config.toml
num_hidden_layers = 16
hidden_size = 128
num_attention_heads = 2
num_key_value_heads = 2
head_dim = 64
intermediate_size = 512
vocab_size = 1024
hidden_act = "gelu"
norm = "layernorm"
norm_place = "pre"
norm_eps = 1e-05
positions = "rope"
rope_theta = 10000.0
rope_fraction = 0.25
qk_norm = false
attn_scale = 0.125
bias = "all"
tie_word_embeddings = false
parallel_block = true
init = "trunc"
init_std_qkv = 0.0438
init_std_o = 0.00775
init_std_up = 0.0438
init_std_down = 0.00388
init_out_by_depth = true
optimizer = "adam_variant"
learning_rate = 0.00196
beta1 = 0.9
beta2 = 0.98
weight_decay = 0.11
lr_head = 0.00677
max_grad_norm = 1.0
warmup_steps = 399
schedule = "wsd"
decay_fraction = 0.678
decay_shape = "linear"
final_lr_fraction = 0.05
batch_tokens = [8192, 16384, 32768]
max_seq_len = 512
doc_mask = true
train_tokens = 101900000
max_steps = 6171
dataset = "wikipedia_en"
Each number is 128 + 32 x the weight over its row's rms, rounded and kept within 0 to 255. Layers, rows and columns count from 0. Numbers have three digits each. The size before them is the row's rms in percent of the matrix's.

# up: layer 13 MLP up, 512x128, rms 0.0978, rows 330-429, columns 64-127
# down: layer 13 MLP down (transposed), 512x128, rms 0.105, rows 330-429, columns 64-127
up330 107:119079129125155121133150078191096181107152097138186188126096147136116108084149153077120148110179128126104129062118072134166113112161161126120109119120173141100085131112089110127125136213050135
down330 099:143128124138069150107112135174131201137167106096147112137134116123157090071143113076119171161164160077139139158138122078118145133137110119166096119181126109131173142109089126112165055107100129
up331 100:169086148109113178145121138113120103138158103112100174134057156150137127159115159128114102119134174185081143113087115095060116129144080113132110163131129126112078098160165187135150145187172124
down331 114:084122176103091133170110200142113046132117100065167146195092128072137132127114155162145188129207100122123155080113139119101101128120130166139172157103046158212148149097122162097128118169057098
up332 104:144152122147153111145167154109135148165106167128145146115120091116132153091107125165047112131144122145111103152150158110166123225161107141116156128122137167069121148102165123149122102168117115
down332 107:102087081074170173143158144076115138139086144128106191170207136123133154105124149116053121089144177138068105157130144088141131129083114072159130099108159101129136117129083203115152185152101164
up333 104:103110131114098151098175178162103197221135100094184120113124099118126149132142093150121152074121084197100129125142151133099132139099103095135060121105135103177149135155167118139102082087137130
down333 101:170141172187141108149125147122157169127085159166113122168116121133152103139101086156125103126156150180145184104122135163106074143164142116116188086158099110100160140047047082140052147151123132
up334 095:114100139115169131123071118166147099060080141075174113102103115097148120154128118159068132155120185118094162113119070148141094122155190122122164143185102133134128066066123087178166119161136127
down334 091:144124175134116114152085136111109157206129091165139187139162096178156091215108161107137153102129103138086110101093133135026174139133051099132149134178136146103114160192108082101125145130105111
up335 094:082094102105151120175149156091112094127108135078139119117134034139113118115184142114162121127148185082084143111100120138122091127136112144119188177087113119116146085189134125193140095158071075
down335 089:134145097123149124154115103023109135094129114119081103147131128149109088097100150144135088180127137151168089133162103112077160127130138104117120131183156100151140066119150081102141112040171137
up336 100:126107124059155116056138134094143122099168180112138112081137104101109113164150166196122141072153203137051072124090158077110121165190193103152090118121126129161148125186141201102169108143087165
down336 101:190172141106165167127056100066118119096162120150164092097189116167114173169086110168199094168070132216131077144143115145165124105148091180171129122161115102119153076125140116072099135095118122
up337 106:175171154136102133171133118112130117118157159143102094120155071092124158108122182149151120113136101163109114099099175173085091105180141116129079177120164122200139112113139064205080090115085156
down337 111:150110088121137135111159115175089166161114128128080114129119083180181143078108142100124175052128152195180140125188178104120182075094121122120164147145149174154084095082115120117088072085188127
up338 105:152093143156107148168093125079126129154109133147119128142091108120087156111137095167088082138156134096180142117104184172124110172136130147109099197159084104131150091116189148156112093139109144
down338 106:156115066155116106161165112078087162114130109114112171111087131129163097137095124180098025146117114100085162162173129091150153142131128129184117167137156102123169114166104088093119170144097220
up339 104:118148157102164162137131085095144103136150160131160090133115128180152112122138087139100177120126171148139130084149048082078141095131078109160149164086195111062141150151196082188096096134094110
down339 107:195134106152113163110169163158152115109100126144107093142175099146139179103160078141080104087152137139154151097127102134185061100093096126112086146089121116156178159109155171158104088165184137
up340 098:085074095096119093093155194140104174172168169091127138125150132142091126111172098169191120109135108151084162100107131138155139072112117121133164139074168142110147181113113101174106037138108090
down340 100:101140204144174101153094074085144115093119082100170114148110140141125102151077125117092112145124141127113099127071129095139069092124118170157112168220123160169119094121133141121150201110172164
up341 098:056166133112186134108099082100136161121096079098174141142119147203106106081120169151153165069090148115147054166128107086107154076101152124146151154177198141109125125121158110116157102129120093
down341 130:131162141102141167128115125084165146070130071121124172181065168114112147107141128177104140167143140130083070123070071095132156107115150171138134137165182152162099130196163138127145103136142145
up342 103:114156166186088107145153130207132084147111139151101117112126117120131120126134209135226100096100122138141116109144069119125131149136125105153166104130128108090070093114129126148182099117049059
down342 095:133147099122127135138112080087175170048156116138125143200107168161182100093133085123052158114083137134127132105101181108116077127079147134135148157122156115143131137094191150111141112151105107
up343 105:105111121131178121227113198115103143144085111091128156123148093056154146105118191174098100065157099161140091158142100201157096114166169098165153132090127148127065127141165103127172107118146143
down343 101:152149140082122174128094095202132188150124144098122115134125148161152105167168099090161115098091103159132138163121108180083122145099105135082108141067082096104204109118125081115116126125155140
up344 099:156181121138146122160150140148041143106117102141113162108115151135100115141147108195154141129211157133135101171158102135061071119147149077140115091126121082082039131141110162107178113107082074
down344 091:133141145157129056114088110111183106094084138069134134122145156096093111131112157077103131106117094102064166137051171157130156112107170175105114200108150146146176114162144109152127137169120193
up345 107:161110160123180099175116049117154051119156188094122103118120154156123059069063129164150100138163085090090077144045133121105112107167115146141098174170128157111068114094136109175121156126151133
down345 107:094143129156077165089113152096160167133081085105115174140128122125094171168139127140166132146089117129139142189209123116098114134109087108105167089075153150140117085144126134141154123095084136
up346 101:087150131167122134117086180088179145116143082148164096095113089179134137119131116152133152058156120125129124182120147096099177116159140150095110146110121194088128133095175108140122134101120164
down346 092:104157101122078135119145143128120133092113139110102183140136131116163118147091108109101145102156142150114112137112099107108128125184150101034124117101140174167163105154087154097142139163122131
up347 090:189170097053124120144118115140122132123078127123072200138173159088135130130069165150111153157102114149109158090116161172081088152085180081072133194129146122140147093117099162167152085075118163
down347 086:131159134135177127137100168142111080074164153089168090208102097100151102152168199096120141164156144093110126113152075158135127141171063122140150140185160129159174114090119141151098116132114106
up348 095:100128127129163092181141131115119086128144147133188193120054106126096093158085162153158155087099123154150130113109119106139115135148131100136155164105143189128077153162156194124072104107140080
down348 082:151169135123089153109107049146155104119132118154094118094169090145147103100170118138103173133144156105121135133166154112158111086150109147128080140078135123134120155156128173108184141225084130
up349 100:119096158073159116131169148137138139078139175145133093135113146110028163062068155127106143102161132152079098098095120164156131164145160146106166156095197147129128127144104109145120069156074122
down349 107:074087109087151132118108167131119102079103123154110107164114131111079159164155147128103144183122168125152124149148137101126138112119135138111111157160132150118092154184087130194119114115123198
up350 099:129155168147150138147144133101168089113075077094160106104118141183111146104146188140142155096155125113098036144120104142111117088118216081187148121131147151104177153110146084151104140102072084
down350 099:078116093117150144101168106107078170093090143140130198164133137119134085138128101131122109157072111139067109126078097141209151178094059130108175160153099130120149133184134105141140120134116163
up351 112:118158177150169116146151111106172119123136133127115098130145118116132059114151135096122098161184140123074119117146134111115100109154100134183105151102127123129152223114147147165080132118149095
down351 125:182147098154110133151088130117151118131115123174115182161117097168124068099179109107164100106144107125182136115141095164137130096127129073152074141085133167121152127125091144139136137070177105
up352 097:172167164103126103162147100120101116110104114146167071136113121132148142098183126195130078142157114128111167138095118093173117112115129086089147110133132113175114134135127103148118101097137122
down352 093:156126084128174093178111142163134155148186181115139182128119094158110099152156146108057082099135134093163141138205150123076150172194115149105154096128059170116112128098102134125086101158143193
up353 104:107152163123117110119062144156111106164137127104099159115149111118038111086131157121095203074116127157165113131110091176162099144123204109150125173102138158164122111093182095120116049100082117
down353 099:101089121138072101128122152142136153101122072128117132160162138146201142172121115099156090144132081142168089130108152031089097158181063134133127117158154093094129124125092142161113204163127141
up354 100:149112145110197176110143115130131052052138118140154143134090122110101105138101168164113187089155190178123106114108169064177078139117151119149070136117184153140128125127134160143115131142099146
down354 107:162146078133151102126118145111074144093124158148129071147111105079126139109178121099142143159099102104177136155134137176131112108144145156163113145071087072108114159129136144104128077082146127
up355 099:158147087111078173103162082107184139107167118098110149139160074122103147120187166140148075110125157175112099093088088182189124155139125170159135120123143121162142115208135159170114100092140099
down355 106:099149133107119155183126100116137136125153200189135040124111116163089130129101131155143136158079109155172146148105127124128132146109105185132134137177140162113126119170137136112144100101115142
up356 096:135113177140131127152084125140119136066109097164162153141056068137093137143084196134133141081090118207179125108124078141067097107134130083091116171094135118076093087149206150134144084136067086
down356 091:173156109125109160123239140174088151185089159116122163129135158145108089076115190128121111103135109053095129071140144122109169102117146172097113132082123124119144115124152177143092122139152156
up357 106:130122167139149099101118127131132158089146152148196156098135179129107174164210149159113146112092124108200095150095115124094056089117057132109093163141184087084168100192191098129130124129068089
down357 112:186114133109125131115087108092138128163142199136088116093128167063173142183172129168124177087087086144119108129089156190172075124129118108127104079104165135140168101089146150126142105101124129
up358 097:174166089157108161114158120144145134098165165101134129064153125093106183104141181172134099131109123153077085132155096120113082146134088139128099162080195120101116109115150166185133146100094068
down358 098:096125133116079177124108141092159160213169117142125105045108145100094112178089085093088113120132134121125140149147146097126180107112123141179146077149128146120095116110174140120122180141178161
up359 098:125046223146062099091155127130141116104132171149137159097156133101131160077128144083132084096151141171075147112128201101153126099119124135187117153140146117159110113161123136161117079161079112
down359 091:124189091129206087148136122147093130061175126099109112155091083106136081192079119146129129123104128142134099129114051176166106120161134128104170188157118123116138072121143138135141108100157104
up360 096:169151164102125189152082067143180160079114114175162108118193039120142115142120150150159146123132172103097179082163137131101145073119149126161129150122121158112086123133124175190067128169149081
down360 092:104114122111182111087150114145079100158091059156141165165123108108157141151064202159190156132082119161091065072086097181146147133160118169129120161085088115097119177161125147073134124160138126
up361 097:116136122107155120151150030150108172107106159063116102140137070142127140056203111107158127183142153111119109195102128159105111143185114049126140101128140148139034137099085087121087141130132148
down361 085:162091115111122093105090166103134114185181176121159165099126147106101079171099119158059134079106127120100121105132168112126174133111177184140109165115118120134176100171191162131105098146083138
up362 096:104111110149093102169063082177105072176123115125096137130120137105140109134164088102109204111163163096120129118112194142130152164101076128171114145117115133107155078127180119122114115157077131
down362 095:166121147154156140073138149063096131168157136125113157131150107117101146170204174110117151102125053107094136099146109184156121152123164147108174148139095136149147157132104111163137124096173140
up363 100:138086181130090094141122127119160156125105147078106170185160189161127112094154140118135196142121110153135111136153145078180155103155149091158088206109068147103112147097155127116106153141042145
down363 088:087133154148120160154134083160101086152174114162127100083113118107141136119073123138107113104112182135165136077105106166121075183150137122123141082162207129132092133166110110063154143107194056
up364 105:164105133098133099199156103159139153098120085109162156156163050159133137115084238097116084120162177166197125122115091152124057133132112123084155105149162149105115123115164120115109112189091095
down364 104:126109087120126127100135196173141166165134130129138131111140114082127135141106174120161088111134115129084170110094167229179116155086116139094111145154145185123201108118165089106127122094194115
up365 100:130088177150123123144134127138197088105143120108184166186104088121143152111086128151127089139087175147149161047105113131097121090084145136167144126110198118033049173123088121133107091116138099
down365 099:113130124093091118148155188097076110103188128153127124069159100114086095150096092142129204124099135104108167159189117184114060153103083125130111072130171120118114138153102163080131168152146127
up366 106:070164151129065149128169151149148131124107129114126125094178089165119098101180145146139131096178171125143180149119107118139189106138086109098172132148111163125167136135147100160064137098147144
down366 109:121111132154114156061125213149130172128117110079148123162099206158093108107043100119144136110154073158099165132180111138106134182116114095133087159164128154133160176192111101112135156136143127
up367 096:145111198121096127184091137138125100149118100126138145144100094138150089164119156090142160087132157177176148121149137113131127182099091149130126133140090163078109111131194114178146127105120113
down367 103:130111105171189123086133073111113136174081110206118117142122204141104135136134123138148144158079113125117144152157164167120158084140144149100105150092081164160134076118147147158107146140090095
up368 104:160093168146130124135088143135103134146106111144129170087158131103063154097135131166217107136109111118193088180171110125129135111186078142115116190109150128070103127073146149111081108106150102
down368 109:137118119175161190120079163094113105143169193128145080147141111057118090120102112125181121081120124123148144104145219137160128127120128143169135151114103157135050116156103098181134164089102137
up369 097:128135158017120123094162101122123094117135076104140120134182154164131097206128118119099153165091114183173143103149143149125140126116134130114124186125140147118093148191174078132123127160115105
down369 095:099195147192175125169129182142091140177109189163135081180071090135168135068148120107137109056132130119094139047118105119133091162124114129139147098084111142105077134084138184083133081102100150
up370 104:089128162137128176126109127112132127141083083110120108168114133119093164110117130117130115099130162147114145180172129157130171128147120037089058096169123201093131163142137093114105158152163129
down370 110:119153132133107128156110110125086159154104160152117118094173111139091087204139154063118140091085141089118085104063094067150149087128102144102177167163111150130115090160139145170158149153185255
up371 093:062137179085136147223129105116121135157123140124122138094128107165123102130072153092116106098158180147145127108068142112080092080094084112155111136115157192153140165165155122191132096106078155
down371 088:171109077159176152092118156139156096134193133157122088147107120097131167133128148113192157163089054145151106118145149119130153118189084175118100050111102128134141141172160153055141084115114037
up372 104:121084122092172089103092142063178126160198150105117077171115170143143130107074138164068139064103131089155151092181151131173161138149128098152120106155185117100095118147157109174098073160168108
down372 107:122171122070165019141092116172119143102161116126136099183149131113160162107206204113129066119095187115171106129113159121187116108066134185158100185128128119122130084109127102076169169156097120
up373 098:144114136163059097132099151165145105106126090139147153103145159118177141143095129147130098070111093108154116138100116196174103137108162180114073087171168149144110143100162123129156136166138064
down373 102:098188142193174154129156140110133070164109150126106126083113111079095111083114157127132116116082129122122159177136163106128142172163054144150117187168150106103175092134119135139156117054123180
up374 099:163130155178095104127116108165101123065101102064096126100175075137126068142158183114145168128148151125112126119133126162149081092125105128161167138146103111075116168097118190133087121122167055
down374 096:111094089115157087131107111106123187189075110176145145118100149147103159117096142130108140089132121182189116190076149102081124183135168108159122168156146105165111072197117081117094094143117124
up375 107:097160215127134097165151152102141100135096193112116080098076123126135150076124192108068122116127195137117123156113174065136158122189125105108098109171205112161141139122151082177134061150079141
down375 117:150091126132149098067132169122097126143105137136186117190059108143141063169110120161115126125096104160141123142112192154097086126077154090101178154185152116099182140130115088122135114095121165
up376 094:142184143205151111150146122163115065155105133136072155133104119139099128107124164158167163089065171125089061085097057163094162153106162128096147127145120198120124106099124165163098066080108142
down376 085:117118108091062124135139112136166113100135111192115112212105117101149142102124113090118132124152044069154201124132191103085062142130157156113134146135132094133114159193176151108153141169131156
up377 108:151113127156162168099090104114153167109074103094130112104156116114055193138125102214118186107078161147154119119145110060149151161150090131143141145164215110154147121122143103140116112167158093
down377 110:145084201155088151127161108142146156148106159128209146132177176134165153109180119151089075151167099095143139160127076113074101137148159109138183075159135088099150137086153149134057133172197125
up378 097:100079131191142105088161162139119139161103099129131136167147158125084130145114094148167147136174155139143086129123130072168105066104141091071117146136196114118101099117123099128089156116143132
down378 096:155134157078111123157129124124161127135107195104154081182076143087159134098153150138142143085141177151123125144115140149128202122161094101147113163156061157155089195096143106107095148125053136
up379 094:089084092135127077148100088127098157194075137069150116166138148137099118087124118175117113126184088104057130161152075117147125125120116109079096159128100111157131057098124128134113103095124149
down379 087:137072129149133093174139136100145112112075106123141111087154119085148126069136130142133127103154155116145121161085139093111091166091156127168165134076066142110152117180157098146123149118085204
up380 091:109129159174178137143152158156088106125105169139167152148137188192116069113198136136145126153173129111130093108091109138117073116117156136112158149083104132150101148094145108172077120100123085
down380 081:131101129140106109132122125117105183121092101119080116099099099097154145125065102104134142117116146142119140126146127086105157129206100094161106132152181097141144157151117162091131117154107138
up381 105:096085132096071165107165116080128093125135157107140118116126150131147082144150095133090128070167189148159185141151149188138124095100127164120094139144092167155110084164187131200094131161119114
down381 108:127123115078128125083141075146095238101093120123083128136144098146190105094123112100115144147125131144089070155147180165159091133148133127127227123209141160099076118150150114136116151195120165
up382 104:082139167189104172158115078088130114099122139081152171135143095103120073151110139131131122101163137115097127172112194219069114088095113130150118169127173128106061119123089095126134106113121092
down382 095:156124185136172106134121131109114141157095091119160130089161153156118139072181123149160130137082115112164129145109035093165128108135093126146152107106115127108157093127123142148145130152104169
up383 099:117138117167126157082158067146120074120101105116099211104165064171124150142094124173086181107132130159126110156119146172105110147112124139119184159085132150114084150166117171134157094152101130
down383 089:123135156100105095217101157096120184112119160116164107139118152070116113140155135125142141135164134142135131124131126120154155111091186108133079082199142091100134096078131083120083160103157128
up384 104:168091155091168139093118181105165101182144119109185112122162148137134123107116102184181110081115152158124097132095091113084077099212100155117152126153164100125152126155153121115028140146133141
down384 107:157082120116118106114065160169147067058100126151141163180106137120110107094087177083089139134125107088188138120133164144138112178063149136136118146082126119152144146136141108110108192142091137
up385 100:102131176134082112133126156128159123160138131123158144173130088110100083086131123125095154130102143083140131108157094150121116145129177117151116205104119077164146167153124120132172133170068126
down385 093:180092117159167139117126120113145093107156131063110105108115112177108075147146131129170080167106091104150092154144087066129161139132127170200137107193091134094146172087121077106173097117170145
up386 097:099093107140157157146161088076116103099109153151162151102162117078117165093193178156130068125130131140146124130131109132146110151118093110125070155094098067110072140127162117125099106135087094
down386 087:185143161091124147129117194093139109129159118117103148171077147159086139182075137156124146115094118073158084086094197110159095099117139150078175096121137117121192072135144107133102160161153134
up387 094:096183158130181192129161171137137125111172109102191172067095134189070135083126155117080179100116164167135084128111146126121120086037160113151105161145130107123137158123118085142096120167110154
down387 105:163118099123105198180095084120136128141125131134130150055129167104125173125162140131127144166088101146139173180136085159166111164140118125147136089156099139107113108144108124194115107126137098
up388 094:139136108110141099201115129176088104145148152099153185169169147199034105169153087107124075124148123062134150092097184057142076102149099065138158109142142112093126121131136078128081143116108089
down388 086:111113102150110185088160129093158177095096133121125059079142092101199148065160125136115163160126147162090111163149091132142182165133138154129130152099094107140106136167111152087158062119093149
up389 103:170138146096135102070142124069189135119084167103117118117171142120084086157137126143119126077131091130097118154099118165130095158222124079149117181075171125152081144126140113172134138118097091
down389 116:111167094163181131135198099146082134142113158074186105120104157144112122092123192132154134118086102173136143121094130148115130167144146133089170141141107117042121140130109109170068149100153136
up390 093:100122089124097095169149134104172074203133130135107147157172096119140108121129059119172187094067140128164086133081160147107150151116063101145090128136187152116130126171137124116099098150130118
down390 088:142127170190132162169105143159125124052088125124132166115133140135148091121119127076107108155175167061087177131137158136108105113136148112130189111082113126082128166153120138146082112141144134
up391 099:054136109148144130120081084165172078096094144109212152171115116154150119077151084150153159117109130085118079102118091141118022125140138142087076144118114159114147121195140119137156105077123102
down391 096:161115151134104160127143170095109175081092123159160161123089114101074147162190137114140148080126140167091144101103145129129239106125126145122117118163128092101058156144116111081181149153083126
up392 101:149116103127101150151151149159097136111118122198164116111141097135109104121131173157179134098141137107111083145153127128117012135098059125130164198091179060124125136141173056158135074130111101
down392 098:098112085135118101145122130120177121156148105022081131150138194141176166139130140096107115136144136123139128093090129177082133158122168146133114080073151087194152146201113143133097091131116096
up393 097:147066141161177133127109128158163113103121101103135115099115091155148179144013108141136078123092125159087107127144140122134153135146156128118123120124238168051109144077163129136112094122120122
down393 101:046123109079145100177101161115100146150186096143139156141161166113084104163082171125108094170125102115125155134086201089089145092127120100145096132138085140120141191140160192214168179181118167
up394 097:106085130120103127162134117139152146126145126128180125063104148179114169104121117171116082119176135169138097133131146184157132110145083099204168142131129083103151096140134129135151126114117124
down394 109:137169142142178131119126124097106109120141132111075122176152085086156137187174118112146170156068109099108153122111084070125057125095156172098134145140100168149089184098120128118072108117095129
up395 099:163165154160174135117137134112087181120132098134191174090101149188145174114162126140115217127138140124095133117132105099109095110094190067068124135094129113154128169114188062157117073125118052
down395 096:097129062106092088083163137145170113093132202122084147142126121151145067131138087161089100125126125175109157158138102109104098209123163072149116075119192103082149117140105050103162151068157109
up396 094:118149077113122096120124161172111096105137125175110183159117140187099159152151125096113106130153094148127081091134157069097129167143080138107161170059167162151085187136152142152131112134126103
down396 096:196112110197169149093170125104111177139107115148100137125159081108146110137124137141122097068101138118093118174121078130161084148126121105180112030110155134085079117162104099094131100117161090
up397 096:120075163174137119202168105102169151161120085135167132123094110124126058113093195144173114089113167147140050134113112075136117124139159104101091168108138099121089175162173202129120141106148074
down397 090:086079100122156167117090085138128149082131153079073126103146129117144050081089148136139171158126119144182161119092087131146168092165111200110157162105124109106181110170115145186139147150091157
up398 094:166127137064129133119116126167082126078104077070108156092131150159118080101141121138193156134134113104151110167101108086086108131159165091203123112167145140134113081120125132170088080165090130
down398 087:109131122139062139154182110116154114162175173120113181146140138101129151168147084138125110130089166134112140139128126126168164165097078154150152176118060112132107174119095160099168130052143115
up399 103:178125151143140152174171129126109139171140123114141179108076164118101098160108101128136135121116109107157052091086155145113146046150119110143112147087160130117151182182172130141124090165142123
down399 107:135140111079117129141140173119071129120132143137178130110090173174086139072061121114073139106173116153126162132092155096127091169144141118091075136147081116205107142070103140172088104143077107
up400 095:153185154136150159154131116127102098143141088059115189100114163096090075149158138135078097122178180080082065072086140192098122103114161118142126147114184174119084134111136093142104146155099142
down400 088:126157123116097125097107136092125070122140160145138129142086130126176148180153159150130142109124046121149161172123164127163205116115155070138156121129130124155169054112195106116158093118112093
up401 106:158084163114143114133106112187090106114107110091142184088121124136118135135132127145094141147105186082137113124080084093114102142161101158158136210128116129061120180112157145107135131219111088
down401 104:134193153172102119113164178130099098064069113136180136149140179171187116072070137177171122137158119167171128080132142163155161200137139070122050127095149121126107094077100138132115114100117199
up402 103:129100153110024137146175132107122107105132102098156104113145130163104102172143165200139136110117158191155109130071172138112143111128171128154141092114162115063162085119149167140071068142102101
down402 099:079095113108220153076092107174100123114133139121128119097132149108127145132148107132156156145094148154101087137177192133152137117102121106075061179133135144145142123157112133120186178151089142
up403 098:085115079110155110193114101113153107148125109175134137134114132178062157094152177135077118113125173134092106129168117120131151129176109136140144172165144135143161131185163090174079171111167129
down403 098:104117201145134133133181124086120079157113130183088093157161151135140125153143124133102109133069082134165164119110144157087080132137156108041131140139086093159107161118173210081146119124149093
up404 101:085085212125168133092151168144107103164084142160102129155157132180101127134184091116174132192182155151117121104104141086127119114156106073156090157071152117097080095160114109095116086130137129
down404 096:176184149122058140096114150169053150119139121121114155108092199129209111127101081162137176159095129137110074103132062144071195097143109173118067103106113097163070154121118141144128112115142094
up405 102:126108095127182071162113171158162144169181122086099158173087099132092117100090113159167099178124134100140105122143070107123103136110079089151106155125137148045089164149188125133099119136127131
down405 104:081081120135072165096134123155099102084056167142144092076130184179191185140122122090130125133117136143078119132094129059098185079124130110132118091165068108171113121138149133163152125161184147
up406 107:126059129108093104193181127106106118149093162075168123112069126137101137109170191108108150080118138146202155146140086192130100127115166125170160097137140152146179140118193079167109104148165113
down406 101:109125112094098190116132159103147095162116123182138066123128104156124204164100139127114100136086146087100179168132082119128111091178140182133169107090130109141092101051132144068133133128097167
up407 096:138157143125130091080123142129086142120099162178129122089125145102128103130149139138122194104127148160132106125127107179074152148123093148170083175126139114111061081082092148153090099184085145
down407 091:163125133167146155123161121153126149094142159084132126156107192134127135097117126111153084164192136125156136093125122111139111131176129077108153078102097129144127162201125110133141097087179078
up408 101:145154145121133183194142128097140145148074124154129154125102100132179154125160106139195124059135161117094107204126145102120077113110150086109129247101188177163060170085166070153110085096105087
down408 095:124110110137071097087162145112161168147136105173081052166115106172160121103184155123182198102091138148152105120195124144105125118114145099135159131103084112133135165115080116086107097109189094
up409 093:124150140139096128129134102127116161142113119099141154102128126148130128089078132101105167072109118163170172171128107164130164150087175091196188150122187189131118120128134139156070103076095151
down409 089:155130122140161141120125101107155138171095108086120119154090123089152107152126130149151136172138148176108090070128113129144111142148110128143125135112133114109147219157115146132148099155166059
up410 095:121118132117046113114084181112130132118107125115089105139099118114135122143145152147116174172135209135112110111092138133105118131205138142124070161118169030127066107095090146102147088156087141
down410 091:157126145133144149069130088134116121196060168180126114158176139104155126142122110093169113101073176134084186080185088173108143080073128157113162145141143101122125094102114135158085218115152118
up411 091:163074155163141155175124132119174121128167133079151142120192127116127087122188141158132101105080119081170121126114095162106095149108118162134144138098151070072055114169142116155116072120144095
down411 088:113151132137129070093148126136172092106137159165138181132125106132084140117063057063142117132109168163111127085112156111156113115123090132112078131095121125126115102107138191103156110181129164
up412 097:143152141139167091164120120098085103153087117166136160157153135173074146117172079142136140152143124116102109160085135101065117130097111091196180193149148108139147125080131078149096154165124145
down412 092:114153120150160127054192163168105125139137130097078087106089125111119107124105110139057200093127146167112161107173091157112117108204096181142123051130137154098114158135170123149201173154155118
up413 096:118123119110168060126116083107154104134145142158148110098103182212096129090170150121113153135149134116107135137122142189087181127176200118151145148066131173134117164117129176175095098178121102
down413 099:105124139164107151141119175108125122208110121108156105162119143125135143120081163092164130149043117111182130128143148136095077138106075135182101127176089114117087124216168154131136108046179108
up414 109:174132143152112117154086109063123176155116131114121106165164094137126129129106091198153107121145159176123155070069111153155094130140130152142065173153166107080169139170169122146066100130125090
down414 121:095127099111109125125173129176168131138123137117168113157114158147134123060147125156070133116105061118115157171119090083126067115170081163124167119151137099067118120101117148093110118135094081
up415 092:129053146124065138096091081218060112147102125101134209047131119191088139115121123124136152127103138086100101164126096159088124189118129131149117139108213152144109081117154179108125056128125108
down415 088:120127050121200099161173154055145119194134121154149121156074082098160105138122085100198054121134122154146132115125135103172144113104170101073197155116062134176179162121115126087105156117201157
up416 100:102150161164122149165148102102192153140148116169221105133111117095142144094155144114114145087142138096050129098103175150145121116124181148108146121100161105109146107118196153150129139129118084
down416 097:111137217146153107085085161135081113100166125117131061134142105139140158110164122142102120133090122146100151116103177176112079103085142107107153109163099094117156119113112139144153107093111115
up417 103:141199195120169133201149133154148093132141130136188198085085145153144144125128124108140136096119116141102167105099112121056096105110155108151110114150138192101165129119167076136129149137140070
down417 100:124140093145106156111112159160104152140102171091138130105143118110077150034125091110162142115126134071075151089182085103078110119119189141076097105093162097089125144088119122125186121094172118
up418 099:130192115092159131172143099066112148089159111141130128151125127158148091155168124166115089097162196162170093095145105098128096140148181122149143181125163128147121124086146110154107122112095009
down418 098:106096167121102124113096098136146129128115100153139150094149199145086134097153121122120140167146142106150203147147183152151138147050169079127043140155169082134151101146138134085045149068149131
up419 099:161129137131182108094150123105084135110155138070137119216080169130106122116059187164116152091183169150074157141055108190138120116184130167148130171165161145123134102115145139128108153166128080
down419 097:144046138227066100179223104173087151161093143181099077093171099151170136125135099141198152168118093161159119118116185101127127130101124096074123139119186121102100124148084102123118052152123122
up420 094:136130144152142117104086134132136128151156148162118134114106090179136172069092094160103128133078158145164159137192153094072100127105139172086114166130201122188112180137146093123079094115117113
down420 089:109124128101126146176075136145138177099083136124133131096175151094102120096204165138131101215101148097091152112177094096131114121048106104160136098165096127155136066129123143102147108113132119
up421 103:129124126084145162138134132194112060086182147089149134070128112124106140063100157125125160090178083129147121154153152145081132096117142132123153152167125147188153159111114133203117040153082057
down421 105:171086153126143111126118170139150174059130125152156121191143114131163144076190169130062070164131142158108103124133065098103132136064109164133143148112199095123178102168125103125084124159101154
up422 091:091149153141110078118151147139071164137167139143145158158148101171077118075110109111152093123175099130081186133148132140145109157119143103189191149115084115110112110147183116091061090156121130
down422 084:143162116107099077160132101142128106024104151158096145109094170137088136104119159158079158145076177126129075113127124129172176114161102111114120061143152118143106223114138180095136148130157107
up423 087:143148083107099119131115135154116139139150102128150145125100134098087151188192108170112084102210090148190110125103115091151133124140150099163112169062140094112051117151113157135090079135132125
down423 084:145095160126171139085149108148129154080050162069084130128148158114077101143105156082138117104123180164051129113112135114112125119065143114172142071167105150165185087128099132122133156166154166
up424 108:061136159119149135118103134130139118093103150080135150157119158116097120125155137155123129141108145124142103214076108109140141130143104084154116138063070140134137119149135179187050133097075101
down424 110:122145133087083207082134132131101161141136087152088137117095136155126161125083152108143217105098143187151086105122117133143132104132146137143104093126146125168108142164113142067100175075128136
up425 107:113149128120092088119126180108143073175163153160104131095105097139143174151122136132112156144113221107112096123152171080130123126144153048136110105137163118158137082179188150146159105103117061
down425 120:141160102060104124151083131114136188073111130158139146088139141169111217104106142157124139136093214166133176107106113124162064141169113145143116108085152121134049144164087149110113074094147097
up426 100:146124085156112162185104121149119117150135151146152128080160148142082116181111054087115102098153129130101163131111160089129099137122072071138118122065178124189064124137141194145076104100095076
down426 101:088149148187153125093122098141091182079120105165169133151167145169105115103114076109117157123138106130101128144137126038133158155145161103134164139138170122121110117121086119093190117159120157
up427 093:148100087148143102120103117089174135131076181078126176142111119112106151053112138206179169157208113119116102161116161117182131133106149097144105101055079131159120172100160148114111138158101077
down427 085:102110179115115130169143114158124149175182075197101088102140169076149099166105105149144138120084130161144110164109138154061106136156065153135160171133197162089167079132080110162142099082128107
up428 100:149100131091114137145142114116169157135131111121159078183167086151069131108105167158118147145131163119111112131142088181111100111134094140136081110128124107103116095142188068198157135146127092
down428 105:169196125135136159112145166151118137131100141163097110104159117096128129137145128143137120101150148117116153128068101106128159151120094145099136150100074133142133163166141154109133129095164133
up429 105:130109107071110154119112106168109121129141114116128174091100093137076133126134138165122188077175152193070172151149113130166170123116196105094076154103161133166128058130177174160124138083099090
down429 103:123174131090111048147099094129120127138097090076136118226150125097163092132182157089136117125149134104121134103120150153056065129083102163108172118118052110120104156200112084107176126155123105